Weights of a small GPT-style language model, trained from scratch on English Wikipedia: 12 layers.
Each number is 50 + 15 x the weight over its row's rms, rounded and kept within 0 to 99. Layers, rows and columns count from 0. The size before them is the row's rms in percent of the matrix's.

# v: layer 4 attention value, 320x320, rms 0.0568, rows 37-63, columns 240-319
# o: layer 4 attention output (transposed), 320x320, rms 0.0523, rows 37-63, columns 240-319
# q: layer 4 attention query, 320x320, rms 0.0707, rows 64-79, columns 240-319
# k: layer 4 attention key, 320x320, rms 0.0636, rows 64-78, columns 240-319
v37 101:69 41 52 47 54 47 52 44 57 78 63 76 50 54 76 32 67 40 35 53 45 50 43 58 59 61 70 48 47 27 43 45 53 55 49 67 27 49 63 78 37 65 52 82 52 57 81 37 39 39 57 52 43 40 02 68 55 31 55 43 67 73 56 42 45 57 47 48 59 52 69 72 57 66 32 43 53 59 28 48
o37 095:46 59 21 25 55 68 52 25 41 38 28 57 48 63 08 77 34 71 43 59 39 42 67 31 37 51 69 44 63 37 52 74 64 40 47 41 53 71 19 47 51 67 52 21 45 21 51 66 39 67 36 47 50 52 46 26 46 57 70 45 76 35 50 59 41 33 39 55 31 61 37 41 34 47 43 40 42 86 65 29
v38 098:37 25 65 43 50 14 40 77 60 29 64 62 28 42 56 48 67 56 57 53 22 63 64 35 45 55 24 39 52 61 73 49 31 44 55 60 57 69 50 54 38 22 47 39 67 67 59 28 58 37 51 57 59 38 52 51 46 62 45 58 45 56 35 41 53 77 45 58 59 71 03 42 34 48 52 66 51 48 53 55
o38 090:32 69 34 40 66 61 44 51 64 63 54 63 76 45 27 55 22 35 46 46 63 37 39 61 36 60 35 56 42 48 59 57 54 67 49 52 38 28 55 38 48 40 29 67 44 37 74 53 43 60 37 33 43 47 35 57 67 40 73 59 25 71 47 55 45 45 47 18 38 31 76 45 50 54 50 38 45 46 17 40
v39 106:57 31 43 46 68 57 45 24 44 13 65 22 48 47 53 69 42 84 60 43 41 64 54 53 47 76 44 77 65 52 37 45 58 45 55 32 62 48 48 38 40 46 50 59 83 66 58 63 56 71 59 59 50 47 60 57 45 42 47 34 48 42 49 74 51 69 51 48 48 66 10 46 72 60 37 68 54 56 93 23
o39 101:71 72 36 35 40 64 51 49 46 53 49 63 49 51 63 48 59 31 53 46 50 50 60 44 60 27 64 48 42 36 54 40 44 54 53 61 46 77 57 58 39 38 39 22 41 45 41 48 18 40 66 36 38 64 64 51 28 64 36 53 43 70 68 36 48 28 70 45 72 73 68 36 16 45 57 38 19 52 37 60
v40 094:50 75 52 41 44 63 62 25 82 55 52 66 65 29 47 65 34 26 56 52 63 38 39 66 49 69 66 37 52 43 43 62 81 58 42 36 29 66 59 56 85 65 27 00 58 17 46 49 99 27 58 46 50 66 46 35 43 66 69 80 39 37 34 45 54 27 61 51 57 54 70 53 53 42 48 39 76 72 48 63
o40 086:66 43 57 82 39 43 40 66 37 51 67 75 51 47 59 41 71 76 28 35 50 64 63 37 38 32 63 44 31 56 51 37 58 07 37 50 39 47 48 46 68 58 70 76 51 41 36 45 36 55 09 69 43 38 64 32 59 52 35 04 29 49 38 53 53 66 30 49 55 52 69 56 55 66 71 52 60 33 52 64
v41 093:36 54 55 61 55 60 60 36 29 51 43 26 56 78 38 48 50 57 56 28 43 54 56 65 52 65 53 36 51 65 42 36 34 44 42 37 54 46 54 43 62 61 43 80 47 32 44 45 17 54 71 49 25 38 80 58 62 16 61 42 55 36 20 71 36 41 59 55 39 49 53 52 37 40 84 65 33 70 47 27
o41 084:71 45 43 65 33 51 47 50 77 41 59 63 24 52 54 24 47 46 52 45 53 23 42 41 88 52 38 66 46 52 45 58 38 58 29 49 49 57 34 31 23 62 43 44 63 72 41 57 99 61 28 59 70 51 61 45 40 51 28 29 65 40 57 40 79 55 34 41 66 42 33 33 65 76 44 63 58 26 59 45
v42 092:54 39 66 33 54 29 52 50 36 41 69 63 34 49 43 49 50 48 45 52 44 74 45 47 86 36 62 54 58 34 66 42 13 45 53 45 54 72 81 45 51 41 35 49 93 65 50 33 64 71 65 52 50 43 31 48 51 62 53 56 35 51 73 48 55 76 19 43 40 46 32 52 62 52 48 52 45 99 46 33
o42 087:21 74 46 53 59 73 48 61 73 51 58 56 48 51 54 54 58 57 56 47 37 52 30 45 36 62 48 55 22 66 38 59 63 72 63 58 50 49 54 48 42 64 19 60 44 40 35 72 20 71 57 75 51 46 38 44 39 61 38 22 39 40 52 47 63 33 50 54 43 43 78 47 47 42 49 42 60 44 53 65
v43 097:45 42 56 52 89 44 38 65 44 34 48 60 44 40 68 71 45 59 71 33 40 47 41 48 76 47 38 20 46 29 47 33 53 59 48 38 40 38 37 61 55 43 65 51 55 64 61 40 47 28 37 57 56 26 60 51 26 51 67 47 53 35 09 57 58 18 51 44 59 59 49 20 42 55 52 17 50 36 48 43
o43 094:49 59 46 56 39 22 65 42 67 56 48 36 49 48 38 20 49 57 58 17 58 43 66 55 48 39 54 74 38 41 59 44 24 47 52 52 54 50 69 56 27 75 32 70 47 60 30 32 79 79 59 73 33 47 27 40 66 50 15 44 32 56 68 60 65 57 31 79 18 58 47 60 82 62 38 65 37 52 72 82
v44 098:53 60 35 30 51 31 69 67 57 55 32 77 39 60 71 38 45 74 61 51 43 38 42 52 56 36 49 65 37 32 53 43 45 70 45 63 49 64 49 77 48 31 49 41 58 52 46 21 84 13 61 54 55 60 18 53 57 72 37 38 39 43 35 81 50 71 39 40 47 75 49 75 44 47 60 30 38 84 47 12
o44 087:49 56 63 75 18 61 60 55 70 75 47 79 33 66 32 53 60 28 75 27 44 45 63 50 54 51 16 46 80 52 55 42 60 40 25 38 58 32 66 46 63 54 40 69 45 54 50 56 49 27 57 47 36 51 62 41 45 36 74 48 25 70 71 42 49 56 40 55 48 19 57 46 47 58 73 59 52 52 34 50
v45 092:30 58 56 60 33 55 37 30 40 59 49 56 57 73 57 52 47 63 49 50 58 51 43 50 29 59 72 90 67 36 23 44 38 43 46 91 84 52 59 42 58 38 63 84 33 49 74 52 27 64 50 52 58 39 59 71 65 41 19 28 59 55 30 32 44 74 55 52 36 64 23 34 73 54 41 45 69 41 55 57
o45 086:43 75 39 31 59 53 69 60 40 41 27 25 33 39 67 56 51 34 32 57 51 55 51 59 64 53 01 01 52 46 69 61 44 67 51 54 38 70 47 48 36 59 18 50 29 64 32 60 30 49 40 46 46 48 34 65 59 77 52 75 85 52 59 44 62 22 45 60 67 37 34 38 51 53 08 68 62 71 44 50
v46 092:50 73 32 64 36 18 63 44 30 58 48 30 66 30 77 55 34 63 61 55 50 72 37 54 45 55 44 62 49 65 38 40 69 37 56 60 37 80 63 40 50 76 45 36 90 35 74 51 53 65 58 56 38 32 58 80 42 29 52 55 37 62 66 42 55 48 54 38 49 41 68 72 55 67 41 47 48 76 59 64
o46 086:73 73 62 49 47 77 54 55 32 34 48 46 43 10 65 52 29 38 58 35 65 32 47 52 08 44 57 39 31 59 46 57 38 53 28 39 47 67 31 61 52 50 38 58 32 41 39 38 33 44 69 39 66 54 43 23 39 71 41 37 65 60 56 72 52 29 66 77 65 84 60 24 37 59 53 51 49 55 61 27
v47 099:67 63 66 57 30 39 37 73 54 48 16 37 48 43 45 58 52 44 32 63 70 57 45 53 31 40 39 45 56 55 69 55 35 55 35 40 46 49 52 56 59 55 71 67 41 56 34 07 49 43 44 37 59 70 34 33 70 69 43 55 33 94 44 24 44 54 46 52 44 55 68 68 24 28 40 28 50 44 42 46
o47 094:39 33 57 42 77 39 53 74 51 46 75 36 73 44 59 55 74 48 74 60 58 45 49 50 66 59 43 59 61 49 49 43 51 49 33 64 61 24 56 52 64 49 63 46 44 26 70 47 35 57 46 49 54 31 57 53 48 08 69 73 69 49 39 64 50 53 39 52 59 29 53 65 69 66 64 60 59 45 42 46
v48 099:55 61 50 56 42 23 55 35 48 37 84 37 52 58 63 40 39 50 39 53 44 35 58 35 57 52 45 69 57 81 73 47 23 65 60 28 87 56 42 18 41 43 67 33 40 41 51 50 44 79 43 48 39 34 64 06 54 64 48 41 63 52 30 45 29 39 62 54 36 57 41 67 57 41 71 73 33 20 63 58
o48 092:42 59 63 31 57 43 68 44 56 63 58 28 51 28 25 41 53 47 47 61 65 56 47 82 46 71 54 26 65 76 29 59 51 44 60 82 65 15 56 39 34 20 33 48 64 56 45 42 63 57 34 54 62 62 48 91 76 32 46 62 62 31 64 12 54 51 55 33 64 35 23 30 49 37 42 42 31 41 32 57
v49 096:65 29 36 15 50 51 47 54 62 35 45 69 50 38 41 42 41 31 57 32 46 37 84 43 58 55 69 45 50 76 56 41 34 61 70 52 55 27 28 33 28 21 46 54 65 53 44 90 69 59 55 54 36 72 57 64 33 53 72 56 78 30 44 14 72 32 44 46 42 35 06 18 67 48 66 34 59 37 37 67
o49 085:52 65 63 60 42 44 49 22 27 67 22 41 64 59 71 45 38 53 39 52 64 37 24 49 50 36 70 40 42 30 63 52 54 35 58 55 26 64 61 53 48 49 53 61 46 35 63 56 47 38 35 47 64 30 50 57 42 46 34 70 46 82 52 54 57 72 55 68 71 58 60 52 46 57 19 67 41 48 55 55
v50 083:40 58 68 28 58 51 42 44 18 32 38 44 47 37 52 30 63 79 42 46 26 46 64 52 58 54 30 58 54 21 30 59 36 43 58 35 53 59 43 36 38 62 47 33 40 71 48 68 50 39 26 55 50 43 46 38 70 34 53 08 26 47 63 38 49 84 40 51 36 42 58 38 47 95 45 39 60 25 62 35
o50 077:69 36 41 48 21 38 67 45 39 61 51 46 53 75 41 71 24 45 81 66 30 41 57 55 60 68 66 51 50 29 53 23 58 46 50 68 61 24 60 46 19 61 56 73 76 40 41 47 54 39 50 34 28 39 56 38 35 53 48 90 58 49 40 51 47 37 46 62 60 52 42 56 67 34 55 54 59 70 50 54
v51 093:60 58 36 77 68 21 56 60 64 46 58 57 56 45 55 58 54 49 59 61 51 55 30 70 68 29 51 21 42 53 26 59 70 24 67 59 17 49 60 33 60 70 59 87 75 50 45 51 37 74 36 54 40 70 52 36 40 62 49 36 39 66 43 28 49 40 36 49 72 56 41 36 33 45 31 48 39 48 58 54
o51 087:46 57 60 62 55 58 48 65 64 35 31 28 32 72 37 42 42 44 53 52 62 41 48 37 53 36 64 53 51 50 57 78 41 58 60 41 52 41 33 70 36 31 33 23 62 88 27 33 57 49 86 45 55 45 29 38 75 46 48 44 51 32 61 97 64 57 55 69 05 57 33 73 61 58 55 49 60 38 74 40
v52 102:51 69 52 39 40 57 43 71 60 23 16 32 55 40 47 84 49 43 48 35 53 43 68 52 45 61 22 61 72 63 53 75 47 51 61 60 53 45 45 66 60 54 52 37 57 59 49 34 63 43 52 65 47 56 39 45 69 66 51 61 21 79 77 55 39 71 41 64 48 54 56 46 55 58 48 47 63 33 48 58
o52 094:38 43 80 70 63 29 51 71 52 74 83 52 70 29 73 36 56 54 91 61 61 50 61 51 54 35 37 39 28 20 70 00 54 53 34 40 51 50 63 24 62 54 63 63 51 55 37 42 48 51 47 54 45 32 47 43 72 47 38 38 46 17 28 54 61 43 61 49 47 79 66 55 71 71 73 47 56 51 53 79
v53 092:53 31 22 47 53 43 55 77 34 58 55 45 51 68 54 14 45 66 29 56 65 72 72 44 53 57 49 43 40 59 47 68 56 54 56 67 61 44 42 21 64 29 53 99 30 38 51 59 31 54 51 47 47 58 71 49 48 44 48 65 33 66 55 19 59 46 45 61 55 74 36 38 41 51 49 40 59 38 12 41
o53 082:46 51 62 18 67 40 29 48 74 45 49 41 31 52 34 58 64 48 54 70 51 34 44 62 46 53 50 52 62 51 71 41 47 51 52 32 33 26 43 53 50 61 57 20 38 73 53 66 42 58 49 53 68 69 20 69 73 67 62 48 57 49 36 58 56 62 65 32 30 55 32 79 59 42 40 38 51 50 81 55
v54 089:71 64 37 52 55 61 74 43 52 55 59 62 38 86 53 48 54 49 49 41 65 17 41 46 29 56 58 95 67 40 26 62 66 30 53 32 56 51 41 58 48 30 58 61 30 25 57 83 42 79 31 57 38 37 09 44 53 03 57 44 30 41 66 45 37 70 36 54 49 53 68 51 72 43 52 75 30 32 62 41
o54 083:44 55 46 36 29 48 56 45 40 41 31 57 51 25 34 73 53 62 46 57 26 46 51 45 58 57 22 33 40 62 53 42 55 73 60 36 62 93 65 24 28 82 44 41 75 86 28 58 51 30 65 57 37 56 59 62 34 96 34 54 63 51 54 35 70 52 60 42 44 53 76 48 39 08 53 39 39 55 67 68
v55 090:17 50 30 71 31 88 55 72 37 28 71 60 42 71 58 42 55 49 52 69 26 69 69 49 50 32 47 75 57 33 65 62 66 36 49 68 58 53 31 43 72 35 50 40 55 60 33 47 45 32 42 57 58 45 42 62 66 33 25 23 47 35 54 71 47 66 39 50 52 36 28 16 19 69 28 37 33 66 66 65
o55 087:45 50 73 44 30 48 42 41 59 52 30 54 50 28 73 59 25 37 76 29 36 34 21 38 58 72 26 56 63 52 49 54 45 75 26 44 56 53 55 63 25 67 32 69 40 65 44 36 71 58 65 52 26 78 74 56 37 80 52 54 27 43 56 50 67 55 65 55 35 36 73 57 66 71 61 64 68 41 49 31
v56 099:56 36 55 52 77 50 37 30 55 36 56 43 56 56 39 77 45 38 77 51 82 24 35 25 94 58 58 48 61 44 52 40 57 60 32 53 61 31 56 71 40 35 53 34 64 37 41 45 58 37 47 51 32 32 47 61 37 77 45 68 58 22 12 85 60 21 64 36 51 38 61 64 60 49 71 65 46 47 53 64
o56 099:57 59 30 80 37 36 61 53 54 56 49 74 38 26 52 20 52 70 42 32 43 57 57 58 42 46 61 69 30 49 55 69 69 34 83 29 43 71 42 33 44 34 42 76 51 62 30 48 72 75 52 54 82 55 46 25 62 47 26 38 46 54 43 31 59 67 39 66 50 79 36 37 53 68 62 71 64 37 58 55
v57 093:65 70 69 49 29 09 46 50 38 29 26 53 49 44 47 27 50 46 63 55 55 33 49 63 46 67 44 76 63 55 72 73 59 51 83 44 32 49 45 49 67 55 46 21 25 41 38 46 40 63 70 45 63 68 47 51 43 57 46 33 52 93 70 52 47 51 51 50 28 56 54 69 56 50 50 64 61 51 64 63
o57 088:44 26 39 61 66 56 52 57 54 54 70 38 40 36 64 32 30 52 67 70 63 37 71 41 28 30 54 40 24 47 51 23 54 45 50 82 73 27 66 75 45 40 58 57 35 38 51 31 13 50 40 56 55 32 53 45 41 35 40 70 38 57 42 43 44 49 71 37 77 77 47 33 65 44 82 56 27 35 42 48
v58 094:34 19 44 32 50 61 29 37 70 52 56 66 37 43 52 48 64 58 59 33 46 48 46 60 70 42 68 03 66 29 56 49 26 44 40 48 67 42 50 48 43 55 35 52 39 44 29 52 52 30 60 49 45 43 12 43 46 71 61 45 63 50 45 48 68 27 30 50 38 41 26 26 70 62 42 59 39 33 53 63
o58 084:50 59 54 77 57 23 55 42 21 52 55 68 79 78 36 61 15 57 31 40 39 48 13 54 29 60 59 59 33 30 34 44 70 39 49 45 32 48 55 50 44 39 76 50 55 45 75 75 59 41 34 52 62 42 60 48 34 33 44 55 33 75 53 48 51 63 38 40 64 37 46 57 35 13 33 71 62 50 37 53
v59 091:35 27 52 27 54 53 49 21 43 36 45 21 44 72 41 28 42 51 88 58 34 30 58 66 50 62 55 56 60 58 62 67 35 38 47 26 50 56 51 66 63 47 30 26 51 68 38 59 74 56 65 56 35 58 41 49 47 80 72 35 72 54 51 54 56 82 47 41 33 50 36 62 66 65 46 45 73 49 60 39
o59 085:56 57 39 48 46 52 26 64 63 60 59 92 66 51 61 56 59 68 35 41 27 41 51 20 58 35 66 64 24 39 49 31 54 47 70 70 35 52 68 33 35 55 56 63 41 29 48 42 00 40 27 48 59 63 57 59 21 29 41 36 29 59 48 21 40 31 36 60 76 53 56 33 44 42 55 46 34 57 53 43
v60 099:49 59 51 92 39 52 41 27 37 71 68 36 30 34 68 59 38 55 51 68 61 62 31 36 34 73 39 33 62 39 30 47 37 60 73 54 48 53 58 19 51 57 71 72 47 39 62 41 40 57 32 58 54 57 50 71 61 31 56 51 27 52 57 53 53 60 68 53 53 58 57 28 56 56 46 72 35 22 52 27
o60 090:53 38 30 17 56 73 56 49 24 15 50 16 39 72 18 44 55 43 36 49 70 41 53 77 45 51 65 38 54 60 36 61 24 32 37 48 28 59 46 61 55 29 42 48 51 48 49 64 47 43 50 46 40 63 43 69 48 45 65 70 70 71 41 69 37 40 38 51 71 47 16 67 40 04 44 53 49 58 52 54
v61 098:34 34 32 44 56 62 36 62 31 25 63 37 59 55 63 37 48 70 70 37 33 70 75 59 62 43 25 12 47 68 39 36 54 58 67 43 54 40 39 30 44 87 48 49 56 81 61 44 11 91 52 35 58 58 78 43 50 34 22 66 57 29 52 50 65 49 51 45 58 73 43 12 37 35 31 51 49 58 57 51
o61 091:45 35 73 22 60 20 28 50 70 54 51 35 50 38 63 62 40 40 35 60 59 71 50 42 48 80 72 78 40 53 32 59 33 77 47 55 39 42 60 55 44 52 32 37 50 38 60 37 64 62 69 43 57 61 33 47 67 46 52 51 25 80 45 63 60 32 62 79 53 53 46 78 49 61 60 23 34 57 61 51
v62 088:47 42 47 45 32 47 44 54 99 41 59 62 48 63 45 71 60 32 64 30 46 57 36 41 60 35 30 13 51 12 68 78 32 67 38 38 42 54 58 84 40 46 50 45 54 75 40 47 65 33 42 57 46 51 54 49 56 85 54 54 60 76 08 25 48 59 46 39 58 61 25 44 33 41 48 75 42 36 57 60
o62 082:42 34 50 56 46 98 63 51 11 63 41 53 50 77 34 33 45 41 53 61 58 45 53 52 86 68 59 58 47 40 66 50 59 39 54 57 36 53 66 58 25 50 55 40 82 46 71 46 52 29 64 41 44 17 49 28 42 33 60 40 32 43 31 74 47 74 33 57 50 16 47 50 74 76 71 59 83 46 13 40
v63 093:59 78 42 46 31 56 75 21 33 31 64 81 62 69 40 35 31 48 33 50 27 44 50 34 96 43 73 43 35 30 37 52 52 52 39 64 61 83 65 76 26 29 41 23 36 61 61 95 45 32 56 54 52 33 62 34 40 45 60 40 55 39 68 45 60 59 77 53 43 52 35 28 57 53 37 62 49 45 67 58
o63 093:40 56 50 41 61 61 25 60 67 74 34 45 38 62 38 49 47 53 49 51 48 51 64 51 24 62 38 85 54 71 68 70 54 55 64 42 54 55 38 24 36 66 34 44 78 46 51 46 64 51 52 60 43 52 35 84 38 78 44 54 43 35 38 33 48 46 26 48 46 58 48 51 36 58 68 44 60 66 47 26
q64 084:47 53 74 71 55 49 56 32 47 49 58 61 51 65 55 53 36 45 54 38 38 39 57 59 73 34 23 14 34 26 34 54 61 48 49 45 75 59 39 47 39 46 55 65 66 49 24 49 53 51 65 56 55 33 47 51 52 58 59 51 54 35 64 81 55 26 13 56 39 45 38 35 80 29 26 64 82 44 68 57
k64 081:50 68 59 48 22 32 51 56 32 41 66 58 64 51 48 57 64 63 37 58 53 46 50 56 51 53 58 65 45 58 45 52 52 36 41 43 73 43 55 50 67 60 44 49 62 41 70 43 30 45 47 55 44 53 42 52 51 42 36 29 54 48 56 49 48 61 63 99 42 37 56 49 46 49 37 48 49 48 40 52
q65 075:52 33 43 26 81 52 37 49 35 52 60 48 73 63 25 62 41 41 51 73 51 35 19 56 51 40 96 62 67 48 74 57 47 52 41 77 38 30 41 70 67 40 78 27 55 32 77 58 33 63 55 44 39 52 58 58 60 55 42 58 48 76 41 44 64 46 55 31 69 46 35 52 19 50 57 36 62 39 38 57
k65 080:39 38 73 50 56 73 61 39 70 46 51 50 56 37 51 47 40 51 77 47 48 45 43 61 52 48 28 26 49 46 60 49 50 69 41 55 44 36 46 51 49 44 61 40 46 50 38 63 55 43 43 32 73 62 47 40 55 60 51 57 57 48 39 60 38 63 46 00 70 66 48 65 60 53 71 33 52 63 53 48
q66 081:36 36 40 44 43 38 29 57 55 61 55 76 48 36 45 61 28 32 36 42 40 65 14 45 39 54 59 67 62 39 43 66 33 75 73 29 20 65 14 35 42 19 36 66 50 65 54 45 46 62 68 25 44 66 24 64 33 39 73 77 60 45 38 34 56 12 39 49 56 48 44 45 66 21 24 18 65 65 27 55
k66 086:48 83 75 40 42 35 51 39 41 31 61 44 43 49 36 64 28 42 38 63 54 34 43 65 53 73 82 61 44 64 44 63 60 37 30 46 66 40 71 37 37 51 65 49 44 49 39 65 48 68 49 33 34 47 51 55 63 63 36 43 60 57 55 69 62 48 45 64 24 58 14 51 41 43 47 44 41 51 44 88
q67 092:51 43 52 45 31 67 65 24 35 74 73 50 31 42 38 57 41 45 48 46 50 41 30 44 65 38 60 78 72 69 45 48 50 65 60 41 53 39 33 46 51 75 55 39 40 66 31 37 42 43 69 46 46 65 35 40 30 61 75 26 50 49 51 65 29 34 74 45 76 35 32 48 58 42 84 30 59 27 67 45
k67 095:79 42 49 60 53 68 49 73 66 47 51 24 42 58 48 48 45 41 49 54 36 62 19 42 57 55 66 42 31 52 52 59 62 33 32 45 22 44 55 47 78 39 50 44 69 52 65 73 28 35 33 47 58 38 35 65 74 56 17 66 93 62 43 60 50 43 58 11 68 40 51 42 33 59 05 71 56 77 77 49
q68 094:54 45 55 68 54 39 52 64 64 51 48 66 60 41 40 53 41 40 49 66 29 52 52 26 77 63 46 22 33 58 45 47 76 63 52 58 53 34 46 63 63 44 52 52 70 57 44 68 72 46 88 39 52 58 48 62 70 58 49 47 55 37 57 00 44 58 49 37 48 48 49 41 38 30 60 42 48 68 43 39
k68 099:41 54 57 22 34 70 51 59 56 30 45 45 24 24 67 50 51 61 50 48 45 35 44 46 37 82 68 72 74 43 50 49 35 42 58 62 48 20 25 42 38 55 40 65 58 73 74 67 54 40 50 45 64 47 59 64 44 61 48 43 63 53 58 35 66 51 77 43 49 11 69 49 72 35 61 41 42 40 57 58
q69 091:77 56 37 57 56 77 65 65 58 47 51 22 63 63 28 48 55 47 78 40 58 32 60 54 71 46 35 70 62 48 52 46 43 39 56 83 63 38 60 23 52 55 62 37 12 44 34 29 56 45 40 65 43 47 56 47 33 41 41 41 50 39 39 61 43 55 45 63 61 75 53 52 65 83 52 73 52 66 76 45
k69 096:65 45 48 51 48 60 71 35 64 61 28 42 58 70 32 36 61 37 42 48 65 55 37 45 59 34 50 41 37 55 31 59 60 71 29 37 63 33 67 60 42 53 26 51 61 61 56 32 57 77 55 62 45 52 56 22 56 55 51 54 49 60 27 55 33 48 64 66 76 48 59 48 34 61 47 63 62 71 39 34
q70 088:26 48 69 49 22 49 44 54 44 55 22 29 55 53 18 51 67 29 49 61 50 60 60 68 43 40 51 59 51 43 54 77 33 55 27 79 27 30 58 54 66 62 39 41 40 75 83 65 64 63 69 30 42 59 61 32 59 25 68 72 20 49 10 43 56 58 57 24 74 26 26 68 36 52 59 43 38 48 51 29
k70 090:68 49 45 34 45 45 64 51 55 52 56 42 33 44 58 45 33 39 88 50 48 53 44 29 45 65 56 55 82 43 57 39 28 76 60 61 41 36 59 29 43 29 58 44 53 47 42 62 48 49 58 33 55 51 48 61 42 67 50 20 67 62 66 53 51 29 65 05 82 58 60 40 62 62 72 69 69 60 26 34
q71 089:68 59 42 32 57 46 59 59 65 32 35 47 77 56 44 52 54 41 28 62 68 93 84 64 42 53 49 23 27 48 43 41 40 46 22 64 53 35 41 70 64 54 42 22 60 73 55 61 36 65 47 29 57 68 77 87 59 39 44 71 73 43 58 63 38 47 65 68 54 72 40 19 47 64 32 71 48 34 47 33
k71 091:72 50 56 62 68 38 80 51 82 63 40 28 64 62 67 45 70 38 79 50 51 56 49 56 54 44 41 66 43 57 45 61 67 51 73 40 52 79 40 50 52 42 36 59 31 49 31 35 82 60 48 58 51 17 55 45 44 44 35 46 83 62 45 47 68 37 17 32 49 44 38 51 30 37 61 51 44 33 50 33
q72 084:40 33 61 42 45 42 39 53 82 45 62 63 51 48 55 30 42 34 57 57 47 53 63 51 51 53 43 31 32 40 53 59 62 39 49 33 32 57 69 58 62 55 42 56 81 55 70 37 63 60 44 40 37 40 58 72 56 47 63 53 66 43 41 33 38 51 65 52 50 61 48 38 59 37 28 40 57 71 27 41
k72 083:57 59 41 44 33 53 69 52 50 42 48 47 49 32 26 63 47 39 47 70 57 54 51 54 34 71 34 61 38 55 30 39 58 53 38 53 59 55 44 58 46 46 44 42 46 63 47 62 52 55 61 24 38 56 56 32 63 34 49 81 46 56 60 47 64 48 41 75 23 53 39 47 56 37 55 42 51 49 43 46
q73 094:77 66 40 58 55 87 49 63 92 44 58 58 49 87 42 56 45 51 72 32 47 36 29 75 45 40 21 41 22 55 46 63 40 60 39 41 39 50 24 46 56 53 71 76 42 51 36 43 39 55 51 52 66 32 72 66 52 30 45 31 39 67 56 70 40 30 48 48 46 57 28 41 15 50 72 61 68 52 48 46
k73 093:73 41 51 43 56 46 74 47 85 38 36 46 62 48 50 41 33 41 48 93 81 51 52 64 67 27 21 58 28 65 24 48 52 58 56 45 55 60 74 37 50 43 44 47 43 37 36 50 65 61 55 31 37 36 35 65 53 55 32 59 63 56 68 52 66 41 63 55 25 51 44 49 65 36 39 50 37 63 40 35
q74 093:24 59 58 40 58 51 58 38 36 33 55 49 64 31 77 40 33 38 22 59 34 44 29 58 34 59 49 61 50 40 65 38 45 21 43 49 52 55 25 50 51 47 70 56 59 49 67 56 59 70 16 46 29 98 14 69 64 43 30 60 54 78 66 44 70 38 22 44 40 68 53 49 43 28 51 45 51 37 23 79
k74 095:30 62 37 89 60 51 24 64 45 59 57 72 41 31 58 54 30 86 60 48 64 18 58 54 48 67 56 50 59 70 65 54 58 69 66 33 45 47 63 45 50 54 61 66 44 42 25 67 75 50 33 47 44 59 65 36 43 53 64 27 56 52 51 46 23 49 60 48 34 38 26 56 67 53 67 13 47 50 58 62
q75 089:28 30 32 40 24 63 58 30 35 71 65 74 74 14 46 55 45 48 25 48 62 64 64 55 27 62 31 55 27 73 51 46 58 65 62 40 43 54 57 45 52 68 38 40 61 53 99 49 62 75 49 61 56 71 60 67 54 32 41 58 65 52 54 44 46 29 54 60 51 47 48 44 34 33 58 59 44 20 27 50
k75 092:79 74 41 54 67 36 31 43 52 45 45 60 44 29 56 41 58 46 55 65 64 51 37 52 37 80 61 63 96 34 67 55 60 25 60 44 41 50 40 44 75 63 77 61 62 40 31 70 40 48 61 53 28 40 50 43 47 50 54 39 46 61 51 44 30 46 30 75 46 40 50 51 56 36 40 16 11 42 38 58
q76 097:39 75 47 29 57 72 62 42 53 48 29 31 60 44 35 27 61 57 51 57 54 46 31 42 49 49 56 70 50 71 72 43 49 48 38 56 28 47 53 47 56 42 48 14 14 73 84 55 67 50 24 38 46 70 62 38 31 29 58 68 25 75 30 46 46 58 44 62 74 42 33 57 52 64 74 14 50 47 59 60
k76 089:55 55 62 47 52 61 67 34 58 56 66 50 41 44 35 52 54 45 59 41 60 52 46 45 46 34 38 59 43 57 62 57 39 61 51 46 53 38 59 49 53 39 52 35 53 56 59 46 47 63 53 34 46 51 61 61 25 49 59 52 65 63 51 64 56 38 55 00 75 77 48 58 61 59 56 61 68 45 23 41
q77 069:67 63 81 19 41 34 49 25 35 61 61 46 46 55 19 48 54 55 50 77 44 57 48 59 57 26 77 46 68 39 56 18 61 64 48 55 49 49 50 62 35 28 40 36 80 50 35 48 47 67 39 57 70 51 50 26 37 60 44 31 44 15 41 68 53 33 35 50 44 26 48 64 39 62 99 44 47 52 49 50
k77 075:42 52 45 68 55 68 32 60 51 45 46 45 58 45 70 35 60 56 42 36 42 52 67 64 39 39 20 30 59 51 50 65 52 62 61 54 47 46 35 45 75 34 41 39 53 39 48 58 32 35 55 46 56 51 52 80 43 44 29 69 49 56 65 45 45 52 64 16 60 47 54 42 41 59 46 58 52 47 47 62
q78 070:41 55 62 55 32 50 49 14 71 49 37 37 69 59 38 74 43 45 51 20 40 58 58 14 60 60 40 44 40 69 54 58 31 51 32 52 60 44 47 46 60 56 35 68 34 67 37 61 71 58 30 39 75 52 73 22 53 41 38 48 48 55 22 23 50 51 34 50 38 28 72 35 40 51 39 40 61 56 45 69
k78 081:55 52 52 43 41 41 52 57 44 34 64 62 55 40 45 40 33 67 37 61 43 65 53 53 41 88 66 71 41 50 54 51 60 35 51 64 54 37 70 69 35 45 41 42 60 51 61 55 57 61 65 56 43 48 39 62 46 63 47 33 43 45 41 64 58 45 58 96 34 30 46 57 61 38 52 65 43 55 51 61
q79 082:58 43 75 74 68 67 48 77 42 69 43 62 12 29 69 62 34 38 58 37 44 49 77 61 32 86 32 34 35 31 56 55 28 29 38 49 65 75 56 58 56 58 66 47 73 58 38 32 65 39 36 50 56 45 66 45 57 35 55 45 70 53 67 54 55 54 39 52 14 55 49 23 36 36 63 69 76 68 59 66